config.yaml
head_dim: 64
d_mlp: 2048
qk_norm: false
bias: "all"
init_std_o: 0.00473
init_std_down: 0.00236
init_out_by_depth: true
init_mimetic: 0.5
optimizer: "muon_variant"
weight_decay: 0.013
lr_head: 0.00777
decay_fraction: 0.816
decay_shape: "pow"
dataset: "wikipedia_en"
Each number is 500 + 50 x the weight over its row's rms, rounded and kept within 0 to 999. Layers, rows and columns count from 0. Numbers have three digits each. The size before them is the row's rms in percent of the matrix's.

# up: layer 4 MLP up, 2048x512, rms 0.135, rows 90-189, columns 448-511
# down: layer 4 MLP down (transposed), 2048x512, rms 0.0665, rows 90-189, columns 448-511
up90 099:462464604579469527507480457539543526525518521456515469447526509540432462396402450486498468498461427530495479437509500480466574571473488441520547507451511484479497422550513587505529503561432476
down90 101:555475457485483468456437485504443519504464533465497612475526566490572506493565482513524497410528517494555480559525528552549469543426537469493495386537516426478502492593549438508506479535468465
up91 109:405522466488529575501489551513523553505485476441546447468602506571479537551477586429468492473498443491400499482462542551459512577462493456570482559481519456557546513471411456497378547435430431
down91 104:504556528515479472565451441527430501491490555513490548464511469497452490534407477487578489504406497500424571510474582512512460574557503427523518489605515429523429429473502451563513561399487413
up92 097:512456431480507440511522532464441491474554474448467530521480460507565503511404522394499430566549538542552423545552405396482556504451506508450557457509489458433539568431426555522460442496614514
down92 105:492453459454446512555525330572374473514463468567576507447498539528593448480419489475493460559518475538586462546511456367437483532482537526513408525532379567496382560473504514459449477534441620
up93 109:502470479555482515472473644598538479449468584501468472555505505480506517458476423498494496505537588568528559483468512566527481497510491436497541495352531447503455461502538531437488495512459489
down93 115:506457423454493535590419583502494535472474452479509475496612459587506537499535427461542525498474433450477519510517501483503426556471488571416563448429499508554550423363483498435570542475624496
up94 101:395528528500437609476489399522472506452548500588562491477499568462494458500495477490492418546498512471521536441549693552542482548602525541438491474475472559503503526511441457489465454472472498
down94 102:560507439505547502505471537481532513445402494492534497518547547454443493488512466482569580432453515476476503500535377446502511490447448451526512517508423525416496418442562501545653450592530320
up95 107:427531500487503471504404557515565487534525558551514597462567505472468499493522475442516489529545522503519543463579487501495424529511441537593533513442552465541382526443497550495548487499479394
down95 097:508477481635459488357538466585504491515521487488466574464464508520508480620461466430570549551574463512505509511507502478443442501540488512440509638575480529492461480453556476398488410529453513
up96 094:431513549479519450516479488517477508388371428504438443559504544433494530483461528559467567393620482561518520455524471408484520488488503541571449499538509489438496527580456501528527558495400481
down96 096:473518586569479530503429527485464440460487448450462446524565480495476504436483417540512463540548572550417470553563557622529458501446516471499537457644540394512472476478497427550487378568464486
up97 100:460394519446554635467430457513470457436521537530531509493518530443449435443484449471609578501538552551570606398460583582403538466507568492453487541530558517502556526465398473508438464467501437
down97 100:551421513423510502534434470572528563515485591534456571484570565447574406434471570571487549491542422497515612564486510526573446511494613489446475558529546448465515475469434481523490516431414540
up98 108:433523498520484443584452492446529522565435390463448521471500483522491487592469597570486528525515506468521532545595424503583510557547487499551495418512414404507493458449526512382471513465533490
down98 118:588509468519436496506411454455541440520466428496503507539504486557508515553540525526517448462470544539479569486502451534513436444574451508523518476515441483441450534519548479573509431424513438
up99 108:564537459481595506512463474585544476549403491456491524496520459465435555613545519538491485511532554504423546498423481543469478584499487450464496536449599309552557491547430440479415483506611489
down99 109:508495519485474483584563499516461621404511482536456597439451484538491494517611521523476430581529478481491448457511514502481525621560519498484481482484443447553537487591495571490554514547483514
up100 097:480472583438411411430403495456488537507542487581506456584549514462470559466538510509519528444561491527428455506450500602535448515444476584526488576478528552578455472526431538415466483427457495
down100 105:491478395425524512438482536495529463407610423490526597504531516536449524445559527433579522458440480481498556449439495555456462466519433498606398484538460435411538429535552529569443452537498589
up101 102:501494455445411554441479499488529590520402391542414458441467413515496519485521541662503545496503483538574514463549456483526523469530502500437472441642479484478518476547375411477427390457457534
down101 104:537494473525537549491569521429564494495504601553492561395545468547475442493437467567592569512469455453386469446512481456602521410497590438567456510541589502442489441459528437585532475509498494
up102 102:518474523507417450499443475466469542451479417479536529566519541473588520526436525425549496471528465437492524529553545517523504485517516479577563537506511449459422455486494492484506507390477494
down102 096:463455433481501508503520505537461439530498493545514404494395507418415457497475530457505465474430382467519487426466492481498468469407603485506452615579589483526524501494470547450581592482539520
up103 094:543555409395411491574513494537549497536512469529535487502521461525414454530497500540581510488574468483508568457517460485462554418550494565468579490495683583415491507432534536370482444554446444
down103 096:467398540464463511551448431478473403440473435543496557507539456558444488484565479497449599516479534475478537472438559532500500574442548430420487521503596477461495398476490468519588516488602465
up104 104:406468397481519423493468457444552546436311557489598463478524601533504545507450525532477446540608469484528535437571512432502569423498540485508611488545501490445439589481335593500494524520559470
down104 107:510521523566544445468563410506469455478517521470408482551534547534407437496519584519403492484485564454456579528518559532515552480485510571576437436513537447399398546466627523500489532465467456
up105 098:437514508498478500493518545493469451459496535514527467557495450398465590453493566508541561495404506410441562474580423525566471480466523494530437492409529526476525430472447550498529595502467506
down105 099:516497490448475494456497538551507386484522512474515476540529494641523495552546588549526494527477442470501568430480477434501523483500473456445510500387615534461473524487420472406572498562464452
up106 095:555501592496441479478455529493526455516565446525513458458529483494445444498458482521577456439513442473531417407514562543521387480470430447552526576482494599496384504521482492456426610452555449
down106 093:476524509534439518604477487493496482460484561450444481491539501477474526507517588411491388577519441552522502508570464423465401532549486437517495410501565496583531478518475546432443485492498551
up107 104:522496480504406422503517452509521470511532510613448378503501572497464567519466532550462530540487495482530481558417618498531467536558568517492534438468456567531359482445498465528524446514467463
down107 096:461523489532499503555613499465542492463511467556470492516403526473500528483524526464453516432559579595515482536493522572421438486522476486490543422448441520530550467470524576538528585516429498
up108 105:550497495372330437520507551539575520455540448458590410487533547548550454509503495584537602506446540411488477552481645558509579522449497516544549483567533488480527402451481428502589497450460429
down108 102:479473512444449473465578572460477524493496465556563492557559496445475469560511480495464426507471480543522527535465415483593528416577524429453461477495548508524497493573459439396525498484421551
up109 102:466564485552483509515530518457589587483500543513472563350464391425572553458516487427474439531524519557605507539498531535519503572543538557447488470465501462482502426529519544564500501548486533
down109 106:463563515420426436563405531499446477490475440486471500497502543567510444465473494488509508510484551484430497549470444581501548565535425509508441450547445557448492379497533391578561424499523522
up110 095:543472667548506513472451532476537527561542487497440469469542501509444593518551485458518533477482520412517565513558455562508465469481487443419544500464496477522619446433549570435530561529482483
down110 091:502582530494463414496554481491423462554463546519558518442480459435475541533510542467432706453566489528602509531492443557568506471493552497418496369411506421425537452491551498490477460471505497
up111 101:562503502532413466457443482486495459470503421580423554496492491527542483558461532479454571503538485465426587416465438518567501462438520519524460588489440552523537455588523458577553482540406505
down111 111:468480430565449450496517488467470498487456529477503467479469570472487556487445454554355442425399495477462574555420586435440565544576533456539538553441481610562474415564550455562497488443436569
up112 098:518493451529506504517505477520404454478459426528540498428437508501455543511524493415554481509505437417527483386583457437469546487427497478486538538537478651538532401477421403479616473519523470
down112 103:494388385448508464535452497474622425545429508557502450487422455456470576482468539516518453445501437520514437486565369456498525479443510440507495483390488561479477435429591492610584565503464442
up113 090:508553531575497513474494500469603517489513484517447507526486492455506476476488565433553441543479583510473482585472512424485494541491558487592546444493492496534454428586480620497472517607481553
down113 093:448493449556474473485559506508584499492516481564449480514459451542552572480474467473520407601407587528521588484474510588465451375531473526557471436375551522546407559522474469479497525511470490
up114 089:435443525496585432474511430539515542445391520506542517513481566522459437497427475455516538466466441580478407540496569486489478519533520371507535529560533482606542563566472503567524531489408448
down114 096:509427465527477498571470473550448615460505509522624523439504501513503480335440454479488466600420541416355438436539523405534507453454570542453515439572495465529496472598537396568530515527588512
up115 106:533460460496518529598432459504422484510558484463506446495448552454498492571512504514438477521523544518627462497521529395538521546476431542539520462382495479449466455501501550461429527506540415
down115 110:418509536487507548567509487555478386530490576568490540486436584494563464500455563469575498616524516513443458544516467471526543611511518514541433512453491499562475547411493526511537523490481560
up116 080:513530404534544509494441491496526552577554522539501524471547473529525529587553581572450454491605525489560498504417567369589469443482505505501437474559520531479566497448421513466488464484474535
down116 087:535500513476515475545539460502413487423504501473482507515435529450519501483527479453502488599458458583541488510535519703458501551563469376421496470505473497475490516548504531502451475476531538
up117 103:616431511496463497585488547485489442504517512580409618529344528575491458507474569566490574517552469513584498476467427488552490458487424512450462463480535633408421507470506535455506491531565545
down117 097:509463490413568514574455515559498523424539494438489451442446478610520483416520525546490491573488472534414492489502491568542558412485524459535478435559562539458453496518459493502530472603564458
up118 099:546465543596478581530437496510376455511479444462557567514459392497467476490457477494468478511583475487557475445549415550452587475499480519436483413496604462513444389598596505515430502434491442
down118 098:530497534547586514509468549485473579531602500516508553496536442456503549555528388508488510483491451500460493527444499478534597514498576436508490432654575538493529502418534452518541433479508511
up119 096:534578507462558514503416484460544474543474539613460481498446508540444527416555432496512444535503478518486502447558486474424555489508471464508544538631507454453510469495432496567544524468443535
down119 095:644459550451402527477436422464474517369461500482500564516561484580540468476489436473532463464425514535493373472550468487407544434438547491505596455439433532540523608465495429540505467505498549
up120 104:425422448452526460574530545499508482407556456473504404523539479543520514518466561608539487554558474564556436481534524451514499494411470481509549477524634394502499526453601486480570452517438492
down120 109:588494451510470500445468559513464508559523541418434495475516429509555433479545483517465415472462423559449541524576449555440498505505486531457576540532561493547534445583506455477580485439451447
up121 100:504514457452432523515447511410469407489437447534474492599498410511465494519497593450481509505481497501496491497405513527490467503556513558524604447500480471584454528477582558421471567388496557
down121 099:438548520497556432430469481464403499471464500517523527511505568475483418508457583467372556521495561448501424516529452546520414452513591495529490492520514581567472448478422609514443427523483531
up122 099:535493439515605574550502525577525518503381572560538558416485603530559458477428522564394632505518502503536466508452482509502435469505439477538426553439465592585536512490424534476506453486518474
down122 108:430431456499487516477483615549447515514472434514517467479490603374514484501523449465534566491518475452488500571428495421507509373415467462528591524553431448558530471521417475375489478548473463
up123 100:483394511454530542500531415518500491582408548539501557574486447495414531488501477485401533557609503531508461594481512592528498528594398550483492452491530471472545517477487436548542524524524517
down123 094:516554515595502534538575521387491485588553587480500526565555504462528530436497430484490372480500510558540365572494477500485473466556457535525563423510448510517492574490532511593537533540543488
up124 097:386497403413539447508417471545624543442494544473490501549445535515502477442411524467599557392487555503496496482638484402520528513544504471565519482457417508530458469566530459462463539554546428
down124 100:538477445490461467487582470490500496571510568587469456559465422537516498555530549434448519522457415553497532503409485489505544481477632416505426545533583563430561558477411548577488546485527617
up125 101:513543536515515387430495599513556402504523497524498522501560420543426499511491485497490502526528455484486535507420489533456516554500507436472396560418542423619481556476461500556531485380420499
down125 100:451527520516547436470543538469541530504506479514474600491513505548493467439491485616522565422455345401469572613452528382468563503467448522508439475493488484508510545464504533591437473408558480
up126 104:437492589494542424495490479522449525478524485442440386406559459531529525494422509534362511473475406468531566457442494529459519534605559499419531451537437489468558497472447496495452676567559575
down126 106:507542514499496519492468580559518447435503492472464484528491473458430603526540507506422512496515522526498507473521566425528448544471463464475539489453522558584543521471464500444424549511515468
up127 110:492557498509466579492582639523485500543532492487545597601416538518488469466514465507558507507476512549478504548487525468535454487458503509423394512465519570484444494508498495519448530510488461
down127 104:362589515506509500532521537553448484564606516496568483404447475539520496551572500438554497541527551538480494504503484409480470510501524464493468565515557550454532471517558492496493534541534485
up128 101:524425541543507476483568435496486562538515519564491463395573509454485529478445444541502511567513551547559513554470454553496517500460484489481470453529453578506519427486491440562476503460470443
down128 101:492489501478532476552570438481420510411529525435478477572566466558471465482525565519489535548639501571398403584476500470484495622633502494502483524450483563458564547452513537542488450498563532
up129 098:480565551544520483506497505505498400497504453503406411522510511534480510568586476588511443512467503545502548565500539532487578596520495469590439549468549443564392446512502486479496586452511480
down129 105:569424478540510440477541499503521546502458462476394354523597482560413410503528576484555505518450568459495585513546529641509563523556499616475450562434530476447503454513550403477526504437549484
up130 108:489446515420509483525535515451496508458497528423460541552536475471537469534558480575535494483548432526476544491474507513549488504526541578501483481462421450523505333502486501517421577566513502
down130 105:473444542472396462497506485530531482517508539500517503514494524409490488498500558501487409601537444430556473513487448478504521479572540460523432487562541379416625519463481476458509457376554563
up131 101:530424536483564508412489606562490481596447474500491492457561515605554511435462466477469500514517553444513417452492559524564569594466518475547619506474572477450585441569567543530476466459541494
down131 107:525427481445492519397485559565572513401489451409528572457559467487527487457488519532467535559530565538542523512528582552422542505463432570477508617524467474457534439555467469527472536476502558
up132 098:486494575532538483475545463479512421503542553462605572440486433492469610551603506498478483517475538461549530424497535516412420532490530550505464497475471467553513413597538494447535504553529421
down132 096:581541458545457503480471484545497476528452461567468466450476524479507515529566548548503539594455504493495440492471385411537603449530500453558455514525465449433463548428488473544477510508496474
up133 105:526515483470488523412445533532569481506542495537557543498444493489469552533526577468499595496440523464491487447514529524443508504504435568537568544640493526473517444522494550564466523442449514
down133 104:520498477501585521575460535497464467523470554489509577589559470522463505558427507437502508513611444480541457594543553502492499477523503555567512457478497458548594520424418423595505542420450567
up134 097:577589506462574474462484496492518408498489445506480566418437535512331552450501498535545482448503508501434418578451574553545529490495507532515515556509411520465529414551498630516476532496443529
down134 101:444551451495458546467554468346512468498560500487587485439498454480547561379522463487498354466531439555524469470429526454474434564518543514518541420467558494516509439560467514394456572411546547
up135 100:495516500462427437476470494488557588565353548531394565543533516400489513536401438516533525508539501474495454573490510523561540467482443599517534455424502388507546489477504480514524562462459603
down135 103:496486536505520510482403358410548496523555619434494485538509468443492536551522488536432497522516425420447399500514447557502586557542511474442502532522520588494510479485524483470443422493561550
up136 105:425499441535488565337581473527482488347482411466505518602569449449428532454464510521530558579605497492491583475640518526490536462483486492416537502547584495620518524532589503505483404472571484
down136 098:459455503507578517579529372461633518478365432358511484567521462496477476522488553440462583477639540435452572496507446375413547466507471566504615473420516407531501487579552491423395460514498471
up137 100:511538481543481479543517558529547537538559485457507501413449514548466504523478437547511480553514412417485413527428451567450509390522505507515600452531630448517450531475468477505568523491547403
down137 098:486454588443497510448534508549560443515493461507551434473477624456495523456493419525380526583508479586488551540408540480548490488411405502451497450533495542507470488454506463565539514395442636
up138 106:478495469499490450471554603492533459561443487473536485522480584476470568513527532453540451406459572488602496454486518595580535558478485512445558470501523479494480434504471507466524483483543483
down138 103:457619552471454514464469474433466462376519399489567469504515552534503547444454540519429533475498483515442604516544514478519567566433507584491532552530557482498461376505471505426508542588510502
up139 096:471548601496489472505412505475542484517505530538434598474396541551536477478549463529481447461422527375531414405570447504569565489455508524518577492440537509508454515580570556535493484511527468
down139 093:529593548527513493558461508476420506429448516544460501615525465566457527496520509402467606496523533529585555572501504480404480553504571542585522510533484492472544491478539490552588460423492506
up140 093:540512539458543627535475416512563479527537448500581472443510404541502409490465416500571589498498559541505590519465498485488458505491496538510495549553488521531577484484480438420540491476475528
down140 092:492496481464492536544463488457486381537432527493533523543567528539559571505457569469452497560594477516480546618508517521458522548479500455420542618548516470557475422507548409510471534536401624
up141 097:444517585482459511452452485501499569512479459495502505512494511484568439517584569566520476529443413482524450492469484500536603448473452555581459487497492592515510436564527492468485518587485522
down141 087:525507465544468507567510464510470505528518488505496529393568459543425537458579606575471464462454508520553541428543544529543627429493521517537497514492511524496470547481533472532503414517485432
up142 086:477510488549529495487550554552527473446455470525477496525445607479551509525504467461516486508421495500535508438487610399490588459388455514497563514475458469556554420520470471624345498480417528
down142 087:473462401480472508548515450451436543565561466523498423490515525465493500539487507421493378529430513512529527487480434549469431557482546467468430531577515510463512579529408528399527564561465515
up143 088:494492490439418567521553560530492522597502472460488543512562523473499475510532526549500567501506534511367499482489520449497542447459606516535495456507542525467492497623558472494427559437474501
down143 096:591391502421554454562525437508431526568581571584509509512510556516474519493459551508458460555421429588579516451459480460515581466497533462540467557518453526510521609439505464570484546454475476
up144 108:479488465428584433476551462513580545456472495440499555487633431541501522400459509493481428395476517548553439494529496554491545584419509463390456435443588487475559517501476521458373535448516501
down144 105:543559447552474549503411394461570546559501479484465564533563444440607487559503581581522543443437504517462611546460409470434471524543411540488537504530521428516491597498472527470505592441422448
up145 104:484418460467482545560517548494448481457581532377437490468415470532531552439507481441460483443572487506529618443600553588507522468501518498504469420601557548363429546480508470485504520474609453
down145 104:448523483506404532524491533501510512487527503514490517492523505533547507478508459447461567533503371605474508478447462475450544532500506435444432429483519541495423632454619503549507573473410519
up146 106:447511550538440513496531540495432493542556501482628482523540494427488637486517457491482534562496548558527499626429538498504401527450457455447416587582462423535447562492485427490564535568472563
down146 108:463498502406570581475371473498479508548416508560547576534512435553430489530497503557479525523476506482446526509523515515483460443547581496425464555490526393494470503478552518456442541577488490
up147 100:447550534562560521501506494501549533586466495569546472494440476483529458460409498573522525463442572489549518546512457383544548383512475498522443613512529545455433553503525453463504520505583468
down147 091:514438496551424448507489491556523527555492498476490426482476426570463548501568525487521600503531540543474435499439641511533478512588472518538419469619560364473437559515481543504451557472543407
up148 113:509532500364429537561467564435449471391459464497438524483494384486426531481529492494503555502526547411504455470525451509477500650445505662490488510527507507529506518541473442431570446488563474
down148 120:494472538471530516517542557485425531496464508510408500465494514495508414475577463550526431552478468495468559486545482409551539580490552554491516504483572493404460501526483461517426488488493483
up149 106:519509505568483549409451523578541536515510446529533550526475549468458531548447541536557485456524571388419537456516487480573509493509530482431437538513600445540463514385400500451443547452479484
down149 106:467445555573459530440461477553559430504487482461557401556504421515558580471438439481409541576487542566485506421554451462453458459585594555498474470520466508519508565533550491490460475519585443
up150 101:547498540526503522437526511553526465472531492377455549490410504396493502532566498486535541469499543507497491475489528521495547520502510571521494555501523407513479571515512465534488512602495527
down150 095:589483485447456506536388514509577543421471580545542450390523496542533526476427523509414489495520486507432506443590557434533551593517507546514544481495466450442490563485529483489548435396550572
up151 091:531553508610472493443485628455472463497531453639556399535530479481509525458484521459544540404420406540506609471485492469511519501549392611510449565489463504519507543510480513426434433472548493
down151 087:577555410441507433439491380501541437483434521529466463522592593502501492489525569606431514493655471539436554549579508497498570524551496485485487512486522485479473462535462480497502505477508588
up152 100:543583533447469619486575457530484506490518559363476552596457467532525482516484542511404442430505532470461518409441495497407457518509402494487540531513462473528550438574468452555552553557543452
down152 101:479444530555574476597563558496396518532429517549506558530553440510435371576571535513470474428512515538534567467467476468505566451517434558483463513537447436481453584543539520549571510411542512
up153 107:607480433508575389551458538512375467444415511519516553402464495531552526499459530459492618511513482497457514462538520553505441466488435513571534513488525502547562570416343513459470540498545465
down153 113:520486499479489491464547464471484436460419509553538432428460463526609478554389549548486552535519478538538568542436451473572469552468463468579488568538483480446456537552362624478563455437479536
up154 104:504568477560421552533500464553486529531482576491582547526518503489514563483562487583460506484508464500391525455486545543555473527552515550510552559456429506507434479510503484500474476450538476
down154 100:374518438531481483507538446446493514506378597476525547462596545506486523518455475513531515539515566469614411508566564544492471582499584560431524457483466455441438484547557508387617446457442515
up155 105:503523501509426594525512482553507413442516509520534455594505555528547584508513399543541582411415539457533531501421529511549552507477463488483482474545509528468476526532498472612510539520411517
down155 086:476474573501455563634482553471550459491442376477477429506496413482507571526509577364434597470494431500484502362512487476512511478466512425506456446578565518566525557491420538511470646513545480
up156 084:508521481538498347543570452473469456537478511470616472400520452519548441517496470450428501436511599470445502478430463417436472529454450480460506592468490534562532369506510393486390552496452446
down156 090:381473447494569543485475532497510550533500504509446457460456456512470616466471506533478412513511453523515503486453415443472461479517512497610410411570489530501444462542457533513509529481462586
up157 103:557446517536491526434300511570484489499483492495444477546345462473492466556636533504528445485511500568460514509549545520534433428527456490484529542493453542391528514508598474538495436501455515
down157 071:457462503474528428448486466537518465511431458531517483445484454434483449534477579482499545518420533564452441497499521542474620376510470480521539445472535467489440609546504488524526489511442568
up158 103:548470446539450493460537546508459412451504475436545474459535525446478620553471536509596558545532480529483441501561462571420504465542415453525524625553417444535483530489504550504527503499454621
down158 098:572537538511464473560529534476379525542580470415405528456554494445567438500491463533547545455458555489474493609491583423534467497558482562532499465567512497467559548521621435420461476561411508
up159 104:572469520551523447518412478458470456440452404471511588505483425481541458536494544462494566501499497585477495476478538512512507564441549467493479536588468492499474454486510500558334472489435425
down159 111:458536499436552480436503540452497573432542524492531502398408564538523449480529476486591452463468479414484461587475523536567579414568529411538493531435590539560443406518521474540559470479590449
up160 101:427458580415481427521492442459448536418488494497537578523421467554509414386481547422490447558470501556551458538517499558527493531447518565465557479523490478475436499487518404473496458550543490
down160 104:533500590500541575437637426475386515438534516510440511569437569532524514551423498505452551379558526517502470451554523475561499486472480542492496515425503502529534506568481573533569462359495514
up161 112:509601458453527525480490515609459374521512464519535503525447491477503515499449402455536557501454459440497538510488623538501547482522589639490481538543448433547462458464491425559512594556485495
down161 110:456534518542595491515425471482494434409466445503520445476426524644448566573417575578459485484404573582485555480582471418504572537511412495525558637416536561453521451494469487552529542527539600
up162 104:560438518486452453487416506506372592497543326462436496500585482542492506517535499483486560476520462466599424502487439441500508565557516597458514474631465465485480523449550464430552440503518485
down162 106:479478437564383481541443473512405450536446459503512563540464560549560555534436530501511488522496554518446564432483510467504538479515507563449462427557452547517467564451512510532493573477447513
up163 104:500513474522569590489500524500507554475470479445430503495403539547495464489530592523532557533573385527575506401392523513561542599458431581467460439492510560611502475457542493429496481490566427
down163 106:396546479563554465505536444495535540451502465498531544455330564524507573496482586456470503623477478553429501494420554375479564542536474523463531493523410399453488478434592469580494479495544525
up164 095:421529502563500532526480475536459483535507519537506478485567522526534559439584484508465474523473457386501434511571442481544451525552518450585500461504515516531415490436509417381532453496468561
down164 137:507443455516428546414517486472463515536557506515493589542541517490534421473579504463520467551480456499481420585570522567460542488495566602563460482538494430524561547536529444403509425622500542
up165 103:547589407447403546398505480559530542499443565466465466556461525506513461496474525492363473507474498548464454573557507453504539513492517487438580584497462593419578488561423449454445510631459480
down165 110:606524498580554458549498519537526496418501560574454507492545462542431529547477541510541502505465503594478489563482513520569504444442554532465438491505470421439470584536441457520400410498475573
up166 103:433530667507521538475476579458498463562518564506469513453548475541462541551523422474410478527530557472510497492491463418439516541582468482460524532491528488528471484451537476523506510421481460
down166 107:525533541560575489458434440540463544435527465561475394554530539463590510532458455629510391584536523454489548527511485556419527458472429543527495405480482588457488442522473518562541412487427456
up167 098:582488518407490542464458462529513466575446470454499541486566515445556483477485545514500495551510496437539583498493491527545621600493563530510540560541444542499512507507461454556521451483594499
down167 081:529509564493531465559444545589453520487425440574527527463449583375484518486533516404583446415482381435560514464473556568587440474550522498520433470500496347439517521509524496348591490561456556
up168 096:452513562513492532450534548473543489455450476511497454474544540545494488572433521434544410506447495576470467502584462484432589530449452499570435497458474534536541521522521484534565551540544555
down168 101:483514586523503499463478470537411547494601578495493522490428482580552554449504536406474415383538467551581514415513509397451434410458484474526583524542508564380435493538568559649537504468544521
up169 106:482558461644471471473497559509475474470549436492531469581514485494496495499460541581462484469397435553445537636501449486583451521534492505407547460505475475394498429452569439493527467497591460
down169 098:510472462492485515417501405540522494545530522465389499426564516479479570535555540522403441580595471497557523428483575429495498494549475524473604547540477476489565470536519390469499502407352553
up170 090:522548579575505460526529554456445549441488573439452449506489464550498550493537488448460558498542577559518434509468489406519506470443501465444640490432449528505413448547577429446547494482527394
down170 094:579489533488525469558569481525539515484588554530541577566479521427500468525487529550551515562445486541492559482485432651445471624490519523413480462476515487445473556637507425458496512485503577
up171 097:575498460488586519459562453577477470518499527487523452489540563510550450475526523473417465465573495450544520458506469560506559530457540463498452504457522563539440552519388420488517531627513469
down171 096:432548521475547467501402541485504525506451523583538518500618600347460509483492432446496456463484526560441503489491556540478548548567562466516446502517472497499430537481520454480531570454506420
up172 098:496549495429443443456398552609532501454430463521490477508538464573501480483506382478493474546510518479492477414439437496568494506515475419516574490547403532468391505448423486495524602520454544
down172 101:535496569578508443450476458496513502428556505510524583505553525398525487477548505549522496543489512495496490557445470639436516458399479513581427509481556465475547576452558510542471456462564437
up173 092:505474479503526500518412448556494529472602554505483595566479458461473459547488446566484610419387522542447529491516513445483555489637575465553499481518461484481440473512463468520460526515554477
down173 102:534444470498476456527467467494615505456520475511503557421520499571497479454482495622566542497548562565515455465448490496510492424397505525448417538504473511453470493484503465504512501514476422
up174 103:478473480535436533496489452529415420471473535463416424460482473424403484486550489549465409521396495425387477462502463486501511453483498531537470486466482543516536433471563484427576483441558491
down174 104:499521529521495480564488569565537541485550498463547498470506512607447475478455445503449440532554433429439457549474454539519498485493473453419464450570423471498538452501536593483487454531499555
up175 105:569532559486569501522483509471475491557573460534454500476533476565479544480563430498519417543496360434518499465454602490378586519515535410410468476477446470483589553530482467535508528504513434
down175 104:587481529434524592499565453557569502518524556525551509507482542492440489550465456490492536500512480524519567580486547525518501533557461461493414493506474464545489468620497490545471470493441500
up176 089:515541463477519602468475530576495588555476503494519516443410475567459471522401553594507505438527515378525517581518487526534565514479517415527511598499500572416471489508487485489469485529463320
down176 097:514474451486500487534526475425477437376497454525564489542488477497567437410507564540519450516510554521490556532484451453504503520554420489507485496494500380470536601514565531430421562409545588
up177 094:420557461498548489542441457544451423502536523486466434469419539466543457514441515540437518526492563471552464505493481474445544521562550475600555508530447467500569462531558464495548386527549412
down177 093:462557614460538597517471428456470485481615376485503594485481446437538421438521527532552578538439453522572546534550505639477449459520392517505557446465419515520382546490546511438392426443477477
up178 093:556528483472528412484511504591556468506527514487462604439513572509560575533575495476556474507575554479527497445482503488459420599610455443557458478552559517466648551596605521499416549538432476
down178 096:558468514514501459525505580592533459598449520527483551488535513554486516625523462481513508482582544398510448550419477514424508517578437496480507483475514499478493521528540470503509571433479531
up179 097:440431556546517423466442474478524472554491490488486506489559531534541486482519540465520489479441491522611485457513430599449485460475470495405453548570480476575548493499488503477519593501500472
down179 093:534474493465400506472452473488507487403451452547507494564400366540508507522410498496455506498549583504538529561411502507520499580570505522577568482407553533541526481565431519540538674471533626
up180 098:488422381493432565520533571536568486542483494417453442442443554433500591418486520637588471558579506494460529486500532483486617541480498546510522498469494436440508489576510537489558446526550523
down180 087:534529507464455467539583493530537456468438506460476468545487566420460507415544450552495474424495497527469513522489522681587564449480516434474530389535484601393545442445491485448492471452508604
up181 098:572474544482457435478544563489533488416506520517530467436500521420468535428462522385521471516546488485445510437400511540552467506519471504464461606540481432489461401553494501421485514529473487
down181 100:465504493465475506534522474502598601425485403457482443546531462528516450581524548528472496504525522549543475543438474504544557498537449418502480551407448475535541549512535442503530503597480453
up182 094:497432478487465556477538545514477397463551491488518477496536537429454521563507534557530492454600432376527519429480570490490407514426471498500598479512518532469519499498497489410493398530487516
down182 093:570489458537580467437480478501492536495371490465392488516504531496409549506511473420417566441503473515534453526389472599484549429469562509471575512500552504499561517462533444593507515496541543
up183 105:501560436487476535424468556458457506536487491428535623472479517577406528495501551516510563556389453510527499495515530504526505473489476499447480456575533453532564552523448545485536466477524607
down183 105:454390425446503555544572570456563514573436481478414490506496659442503416544466447473489512529525507502456553583517455547444422524559502515423563527470491554520522561537516537532450512469466425
up184 093:552479501480468488546493513500507487482496460404383478549502503510380631502497537535465418506459571525538575487607502489570501540539553515469489531498564482484518446560470575471551584573557485
down184 094:449556473419438520503606445472514514481536544487510625531447511508577428563497468497616490527413500482452541505458487768391511485455498487552422486521387565548542519474521470544454499467502502
up185 116:519460537485436469440463511620564499453486564541520518553507477472528589523454492628493505489512464513509498455539553505567606566491540463424462495541516484435521440439547456495394475486415498
down185 114:527526491577553564447492519569498494435474465521525495417464579462447484530404547499532616493373457467479469539513518489476470481532444544500526497343497496404477472498564612469455506525584502
up186 109:587456517494508583521473526548542507535434394576433512576431462434418549466505497515500503588567482483493540535540494467535547477566365462525490467474417471443469474499505530502533533501535477
down186 117:538467466539513483538468590530536521502464443427582493504536514404523469461464430450485410507561579429513474470520531424459461563504553487504479478572421576586546441588514514475552513489484617
up187 093:508541430516504477477470579584584495549531513523403568504426552477468487533508392458485521481495466613464505493635492501513466501482604503432520576441464453449539453487503571550487537460480505
down187 096:480472481522446569424526462413466393450510533458599453424559409494546547551505621514468442546465458431547479520509495505524464533513609503554445561480411496505387510436602504496537484440486515
up188 110:401536471477547552448427519477529468531545499420490521437509423455552534606461510538520505504478458390407441488577436509531453553571474523430537502440480441573450473534527495428439473487510462
down188 117:450594519491494450522527405484467481473496552443562482440442495432625449515459575578473449578595464405478463496502394522454525477551529462455484407481469419500513448460537530489495497548542537
up189 098:474528526461529466520479507459490536477479561513457548439526469568507618512471557508415506522462487514570522511494548579500453512592543455476480543455484556529536501445503619489515496512444422
down189 096:432549548464463496554569493587444531613449541484461466521496511568440399488433479466478531569514483480506540564563529514478514449594503496425441565440492472493379513534572556465489610442458551